Part of a small language model's weights.
Size: 11 layers, width 128, 4 heads of 32, MLP 512 tanh GELU, vocabulary 1024, 2.44M parameters.
Each number is 500 + 50 x the weight over its row's rms, rounded and kept within 0 to 999. Layers, rows and columns count from 0. Numbers have three digits each. The size before them is the row's rms in percent of the matrix's.

# layer 5 MLP up, 512x128, rms 0.182, rows 396-511, columns 64-95
094:549483457429433505450528494526544472528521546571534550482487488540523479577463468542506422539463
093:505393518536502492459564511567530469524508510536499456493455441427551481435517470525531466534499
104:471560527529421476585451436493547451424553518530517561452582425397381475478460540544381575655419
089:487476410443638533461406454427404518451506470498453566471614522431554519470458470553637582551596
110:536459409476510494462523521471597519463523475444541505463512459558465453506472493570478397545514
115:442568528423468439471579432482508565495442576582539463504482534471474549536601568563467468382469
096:494583447576508467566502441530541477485432528490472436436467422510450461439569521541491517509464
070:453461525445482466582516484466489471436501490522612483454480446528505498548636512470520431456425
101:461511503454517519526494533560529404505520487568591455539550506384511374510531444526457476505520
092:511498520454527451568552542526532474421389545471446550468471472501542427409530551446570514515505
103:540463563416515588585522454515587475530535524529444525483534540473511529415541520403528525487458
105:485522449537494439478421504440517508479483521526584502429502504476533458524563556530417516494577
104:587447484508620517450543504543467499582478413556517468483506528503533450494520421560533459538571
108:589395588482456501395506483455545488480498529503444500491456502505458415500533475478531473556475
089:474509463546438520453509458531443548471553470460430477488532556509545487400536437614548567508439
090:439463513496451453559503430478442527451531561460503512588436445505474507519586480467521497450537
103:527602446528475503551491460591447535544415524507524421485398520380444576503556552568478462460540
084:415463554469437445465442417505599518495391486587526463559562492530549438532504536502458506593530
101:462480464484495450443531452471536484496639495523508477551571489563537479530551514525578466483460
103:466497522533564497527595508506499451439393484548428421404499518531518462458555522557433548533569
118:408530500471443486536506489534526520496499482576522534360491509596429517509414520538495480511491
115:484493446585504509562498556504522455400526550490559527438455525430474518517617401512458435521528
107:411459425435467565552523592461508550488437533491486424535517491501516494451486519556509466450453
109:440505577451477441476581534503389433472480467503499486541477461457457471521568509481452466530503
084:585435489457526514545536492528492503566525454518464533543539413517540419466549522569518533492577
105:528483512524503538568470520498483632540516471505413573449466541350572534447486505526429478517557
092:439509525485425470544434482535412382490593566416485554494511524502435502595451451455511528495464
095:482512529493486371543542547472437429597496487477500498586454468524455509408470463562539512482521
108:492443564478436598557515565398501535542433451487523518539508476495561486453494551536418500533453
104:458487445563490512515517451447521492525482556492418495428470477553530434567512461625552521449388
102:443578523544533480420519520532472448460560421512420567607532478486547471494498517491480568467572
085:493516507538466492547549530493546450443494568462443547588517491480389573470500509505461542489546
095:432392481507449472508451524481416564537538548534538539515633464504443471428534561529504526496575
093:496461504468411449505491514497507589470568453516468496397509473541509557454483486532431513473520
105:463510493474463506499528464494491401553484483485447520574501485501399398485555488495520510505412
107:500447494480430488553424447443510553502517605570455562537473531457512497492548409486486455463482
106:650437519510498482506479539409556573494521549506471481546578508505541528485520448504509468422558
096:568485527544365509526531438517548411533525516502465433571563500565482498449517461460515516539541
108:510420459430519523456587492461460618570439526469454560473491569480558532479558516505507571478528
087:373606523510450446404462515518428418384479550394534500457521466477523418468573509492446483465492
092:570463498450449458477518504421539520539597473474425565586477615402535512421574530448488477569497
101:479446445493479554500529432450585518534488458509597539511453544456534430485575419513553525521571
095:511375517490455485470502486434528526491512531534506485573573455532470524515574503432509506475599
106:520427450446452476488396437467513520477460481431450470502503437513520537482528492467496448491515
113:466428505432395478593484445469490549512516540516500466454444447512526402542491598469492449486561
101:528466532453544425524584406629515487444503493543573519454508445476382492461573531484435513526509
100:570564531556435461535522468515551530481432460510502487525436527465562506532472570613457468520476
090:506398436531547448580580521494543541484489545446534499610505469443529503557480496516523560504499
102:430582453464430519510438507448516468539437534550540467612573617494486591554528482517403510510546
091:430485545534538460504468524569536469504486520607493416482420541502519531477548435487492404437498
106:526495555465448496443450394411467504547467569400505574559556582368593565500514466495482544525442
113:393478547501430612551572460574544496587496561540493545441474577504408505522488383529469450562525
105:479471554531525546533468495467459546522552457487509442547437471571532430463446439446388492564521
099:541488443558448489536484563522503468467403523463533517451526557507479456424521514494471540418504
100:527508454485534467498340457623542444517582467521593546526542533514491540452543559513446600602378
094:445462495515460435535442448588490484418416548485507615537535566508525461495481511515572490539506
081:461523512483497475609435447397492413435539510515431571556478455501449572447524470505476513547551
105:481498480419503461458504547453513445505434581420489485477545569499494481445472620522436455545595
100:551484374509487521509441553542445499473447479513519524567486540440560509508477482494508481465467
106:501523475539422460425557478418532422533521582570577575434491527499554490527502530487498472496508
104:517410533497514424560574451487490504463493493449499575553586555507543491650498369547539499463470
100:530453549507429495509585482398464528477542517537509462517512499456532470524483572553468508604577
110:477461543532425485476539495558556559527576517474578480538469465504544404564415538435475464492514
095:471521551521570536511582541456579532492466556431484539594553414467406444445555444555546491505492
086:518517425536443513530463431475472565530557475507452524560536545462448507490411594474514504460449
124:461566535549473492506463406458583521492489437490472554527506508529509530475478437544584525498436
102:526549439554478540489534414508412439589519586434482506455490542482384474543484556572408422580478
105:483607459504497484579476491542427546499529521429587490519478579586469479485466585572397547527477
103:363523461553562490494522536473508566515514586445536537551543461553482409492538501474536474426420
101:463499461528601480549568491501507454558504476548397586579554524490496484527567392523416452507604
097:533533420547444411528478541538552517503571587501445456520538512428488416553558547495481497482423
100:479469593439529495494554596414471499479491575524487494520418527551506501480502434521504519497447
086:491565392477480529501464472482492543456493435546430522553562528480477531432498586503498526496536
100:456446634473524471410536464506385488588480447449598647485598583477516519409544515554497453462485
113:575397431397512442498515529448502531432428407471438540456531547486586417527491417488478483469563
096:452530468574532522465458484530553499504452532530527505486458562405461455452444447521513528481514
107:382578494474489462435450455490522576494607592396523586462514410553469549509515460585519553497444
105:492502480529596571432424448511652453469472476483536548497439481405464458484427457490550486552454
095:465532383522527533458502453506573442506440529503485447581457470545646520431466561566530433472431
094:569573483444429490471455466576581533535545514565534488546496556530508524491495583557554515480535
083:446438490552463522450481512443499465462564485489459481532477439486398424420470547473474566474446
108:476488534487471483534471441543442480501559569453515497474530513540540471537505455534471607394483
099:506532468421465435463458545556562479574550409481471484491468469421516497427533544510494557488566
104:465517492508379497454529550517494554633417508524531485537470511486434486530490527487489508476450
100:393416453497511554552503532470568498497395496497464516407537515420438495502529534535514498598514
097:483484472514526480534523509418500584487470500434497527650455510496481480590437406497528483539475
090:532506434533446437530454525460511562468445450478535584477455577487448515377587480595505541585455
100:510463468401573452478433449515487529516516512511556458529573485442476555562394538490445591564466
106:530501487458443425470520546511547459542419470498614504535563542501659528513597496486429568503402
100:505473543545468441556475406581459532455591511465559547499529468501493565452536498455503436488535
093:460503535605443555469563428415497488486607492506444523528534543472506406464506540455444418572558
084:533461509472503510440503486432514442445531533565566458491510464421410461471534378524490533576540
103:521467502562424542520552479545469480502536553518591511554437453517586565556445618538519530391455
097:456416428520530424545410484568421474485527505495472479583476499521526527467554453575540462512441
090:535514432561475524525519533459418421528500479544490434535499582536585476383518491559548516519547
105:445535506427470511502446546468571551502514447435570555442464439421465559529523532363490531381577
098:474570490499467446603515542539557530500574507488592459453564405433530580446526551529517530477464
094:444588510373600455603495443464474503484500441415527526428458508549593495439551456481492541524436
086:555505468443478429520498476573492600547516417486534603527601451555480551436628599458511524515459
101:465499489533435629453594399438549483511494530551418475477513509377394449556468474446473439444599
095:475450510477449493546437464529409563514514453514475450490555528497561428505522480476552492538528
113:502453433549460492513497434534622494500581362480524525544552511532470475469470446563537539517477
092:486482535536506551527528385535399541498577505491489429495509580457575504426629500510561378551474
101:510484525435497578483304532431538521495462477479437569546511468500519453519543565436464495475506
112:519554493516449394510486530517544460515509506468448567494499496487576431489575526475449458575479
101:542514589427601525495516474583469475495510550509499528469535477512529501480482602505382407480514
108:602457479424508448474535539469509542554548328484544525575507547443532554414542492470477533504519
106:514503513564575445419470465497504537420479542493433522599449489418493447549473475519459561537524
112:458496548453544494560527490508595489493556534529557535460584478450497568509453570583458470515477
093:410465505565533638482593557412486594508563469512539416471471511515480506422514490550525496416599
102:529531439447470502512484491561552495513513517613589431360544552466445488549408478470484507527381
093:454459479399485467451461492440456454460522568449585577523448543430419467514425467626543502531520
107:487508530459528449475508498555518503579550607356577518528502523433494430539444497501458566479515
086:489527438510478422475437454465397466451545515463447525474374517493503566463497513613589467486548
106:448493546509499457547648531605506528490513453569492386569448480459429413527485474605392570444469
113:481430505532458577528480532522488468502591515497455486526521522430506464502489441455510442495498
# layer 5 MLP down (transposed), 512x128, rms 0.0816, rows 396-511, columns 64-95
093:547551433481551563536557454422463522510577522491496478504495485439577477510480466558535409587593
090:464458431558529510431481435534446499558531432452495557532543497494448458583515476510590628478448
102:509539518480459467463504571401598522474475498541449491473451497553559562494507579449492495573585
105:475520490543468540560568569516545434543435530483459358474490500576447418461567533442516511522501
108:591553517534381533505466502489492505446670499483523509481610523503547507466445522484570414578494
112:512537468450522521633492484445475467497525511436501458506460500408558502516466589565548487512497
103:605477491560516469511477593458582570527476485497489360504494545540494534534499502506550469565516
112:487481458497458542473590520451428497531483414500457439427581551575490479513466534501576499544535
090:497553458446482465474461494529490493533500560490498554495527484497515489503501536503513512377495
088:501463461486456470405548477485449489557540484463511515471553449520546567505512548488490545582550
084:488566437551462460518592553544483552384521504520447523432496559483555547526442447521382530475572
109:448447495416551558498504487530450482473437497484512533430512487550522478487613547499486553494488
091:500538461547491440414395462448492472435519528438486522488448545548533616485488518540498515460517
103:564483522550504461463618491501521542557497480375458458611529477444449556596467473494446465514445
094:501527457541540496525543468430405548572569394503510527565452477615501489429486530490510585542601
084:592528467538620454508508501452472481507561356530513461478604559545488477445486527486487537598509
108:501419481552562496445458531401553422544555475555538478430508403452500474495457518412558533504508
116:559528572454461513522473508554444512480625494407447457495429363577514565501555449389509498588544
105:521558498558401452459490501523469476454499616556470483515576490457489460498478558495494479504484
110:520511522490500516559570499497586475552535504461477432525461483523486483567508435550507433514524
106:524557550480488541552520550569525576468496471499495530486492485493521536500453453477447425497541
106:508523540590498495424476528485493511507532457496489470573519503500500516496511495437479459590443
092:528480512519472490594582489484522501505474456545405476619533429487589499514489414460513513493543
119:562502582388553525452539474498525567458463461445483454505527467484577465459489527433489544563436
084:532597529495423525514464406417506559430526503542512511430528387409562599506445511454596453536467
112:549384535564486566480555560549589482486571504559465464595532506491610498533454475468608445485500
086:552529488503545479500434653626558566481525365474518533439470581493460491477388515515545565519510
093:522620484475514473594501514499507440545485392378474624513519441449479491495515551423530516431565
109:496525534532485516548431494399439460505522516432497575523516477557553419529429595481529544457531
085:478446498515561523523510493490447430459420407572537470457529449525476498408504466428503402517533
092:526572560490438484506450482529519488552357542571538579463501493533461454522458396527497446557479
107:477418541455417555469461546571501459445538540481547473568469404515514509527476446560536513487460
097:440474502616470521570530494496547547486482532503519526512425486426453486511465505477444445564400
089:639559467637475549451555525521451532540508546518488577631539544527443560512471476525481525544477
116:465444590521465461556449577553531635515552489422516478530536510400493596456392539531443509592516
098:485470547508554455557612492530466420498512522538504559586546576509449510556473518424517586580554
119:512461531393431531527415540499458453545536528476508500402513435546478568523486557524550491439546
104:474469523504610401528490494462467522472466422565512606529420542512532547495434517569468474474550
108:477526488548554532520565469522480504418437506473476502553573456457602466473470587544479487563554
104:503393531471577527476548557495579495469525395449396465474507493511544502454494419546516494532571
096:545509537487490534504569460598562518548478534573518433476473490492412466457460452498513460499493
092:524433518487539545521492558560461478603532565479472456512470655577367523547482452448515488515466
098:536551505438405490489459447499530455438554519564510563470461495469489577495471482529477490548507
098:570564473477469547473523594518476443467462501550530486564483459501463363520482533373533536458527
105:618530455426570513561617477490528531417602484561499591532530532504456457533497486493478497524482
100:438530486578484545428499448510425465497501430471533414495513567476535508457428609515525476481544
095:536554435514526612520380558505512507492581574497443494519500521450543434541422464457519466447498
088:589556557523519456497492513464439554528517498462514511560521483495511582405487482602455471508523
092:448452561480545493451459464545463517455516451446569556495457541544515492462528513519552381486468
094:406507567510481450565543440527446573520489417394500532492573530541538419523532491469454376469579
094:475579492570546420526575588537523549560496498565491447387430437503504570503457480476492503494459
093:504476519439545459493532451522530506427443548514539488465440497577389475447503341573477527485486
120:558456538543432478520442602528504457471431596490545394430523434457566575502513518504567451532435
098:584593570378473462444572466458554388540559448535552484489414437486418472469579537468493504478567
098:457487531489434534527630511456569558515531451469421366594534410558409530543541473456505521489515
099:556508531637523472440547504462450559458536555452466436539395504493485556471457561462404525523592
090:469474508484511529481593462492425472477507424487639397415485504497549495592491443492463572488516
089:516375559466552512481461426568513531529482441577523581488514481456462492495515444479492442553482
085:416461476550421473527519557548475523401555463458472493496516431480497437530502561487466554476511
103:459507573476440416525555474500501548481547530473576519485567451351459524522489510580467538506449
123:484524531448493504465429557506439508471412485613516585626383444544528442446500426502481514536485
098:395429430612513504569480526481385427501516559419454451470432538506554509506493505520470458431455
107:404456482431514459504444606500475406509405547581444449536487525425504477458568499498524475479503
110:483379388454475518453479542500480573468513436451434518493555470594539500482536525439487465500563
082:494540491511504515502453540518489508564536562370390435415482532532607507499505473413548544498483
096:390604502500479506535508496486578470486560464504525535418510520534488561547538449470568480487436
099:526496539515453491477524550485430556533586449473501467572463437473548427480522478490482550427527
108:584520456455442514458575408450502494446627534452453506578523596434409470446501427408575495427531
101:611526474539475451508429497510445455455500524553485475460592524470554519527555557531494503506483
097:479510445482433546563546436490515469530467485487578576439559389494508524510342509527549455424495
103:529446493378471502544568586477512446497500493503496491451637474539601460504535424563508452499503
081:486477495440505540547545474457519507503556529562509535454497551598581555519487531477457481425505
091:446512534467513570519476537486514526532520533510631518492489454545474579527396488517563501495462
096:507640401487533572406392534495556499444534460497467490525578504539457575468582613502466425522506
124:443495603517451581514548535524516498418545537639465454488456507492479493507502524551502508466568
100:448451487413410547492521511522513539587513469532536452456604521528468556462551510452511550504489
102:551552457504467531451472566531537534583505420500506524436544516379486526560478377509518445432446
107:525455557524437449470536499542525587447512531468393444538498564485444551435476421482556542567572
096:591458543517450570475511494546489509528624545515504456413486486519537532538525504470547579505489
111:545446570420551511435505545502589534511442545476384546532560467509593463545516546601535499492555
100:515616478488459539471464545570428550428466517546473521452465524624527432491507515468574551618499
093:525530461390492560514519394595457504527416445470542511562440438427452545483478485527500538536489
102:545534527522474466588529399599479560368484561454495433542441432536512509555501468433505473553511
098:428533499483439421531428488536612491509482392399445505507528523449552396501527437517493489529546
094:454538535543497553453553498536519461468526501464504456552475451547535500446538437528489511522532
100:564484530468496555589429494509461469599539579614564467443479527514542481508596542404527467478528
093:509550529441515553529620508417428494487456511484505504538508564582537385527600487459564536501525
098:535477551501544526524503475492544399447560514506432571363412483463484522487520514530522440516500
102:393530450543590521519427450498475502529508591497429497519463449486581487544465539525474505504432
089:480476390551544548494455463451440546461466429487443493508555507567469465617496492507539530454506
100:567482433432472476523490536563482492516544391517525401472543510568526529578556496451531476612491
099:457507457522499497467518595430568579545512488495409511521478515494505482502593496569443462556585
082:479428578421590431489499585446456534414468484615505476478598541531433546472534510436475539510449
108:575509543534399564478578490458464500510483600501522480390533563514467514513511597491489466463565
112:461524530461451414448513424517536485424536457440507513446524479494576470483602604435517520516439
101:531566454474587491543539420528460386461442536518556514507479446422464499556481523555506482491507
106:497422431574541426438513510482462476472556525576398498506559520552503475466502537469495470452556
118:462449561626397446427540533526450579540514475508476496585492461490463510523478510568570412465440
108:514520506532433604472535502490399593395453544576508496466555505503497441535504537518520512473547
093:496467524520521505419399477451523517491510478422548512512521594533520440534518585503483386557434
131:432445602530541591454487559526444564563424490534589536442515466527465489436569588407472482501408
093:424547603452381424425466539467441510504535489502457526431485501534514489560500564480533523551476
091:518483509536437483551427464487551571510540561480511510521474471525419484541416526461477482533565
100:476572508405483499482482447515515470479532475654526463524580492459493492556472539445479466562426
108:467491430553532594517549456472507426490528463501456562509554523551469414498494535516605474533545
100:473534507497462534501433546496594533489559549564538505541523580418520487481488523507469488447443
098:448535500447533491519515368569466437437447525493553534520423538525497596454551532623388547553520
101:517499492539594416487577517506486519558461505461451429414492381465531469434537458479535525503418
098:543508468546486529490588488514544479486439566476395492496535520524561432512592466535414513437422
098:582542512460439437480408543488435541403534445320539477523414498450481513593438572489475510628490
095:460461538490455525463566470471570558490544509492563530498543549404509447527504431473431486469466
109:491495469464607555542502419604499570496468547458581389537498508538544532606467508444427531546532
099:495497457509456460561485514474497519482443465555372586457526502595503547510581455574520543450538
112:527497552408424556432552511539599496457529562448530495582516480522537496540529515388478503408511
101:510565408485504446408615435496474610414567445582467485547494559504478534550483554397541552546495
097:479445441458513567444504554453506421481480415509560548505489492568439593497528479563463430467529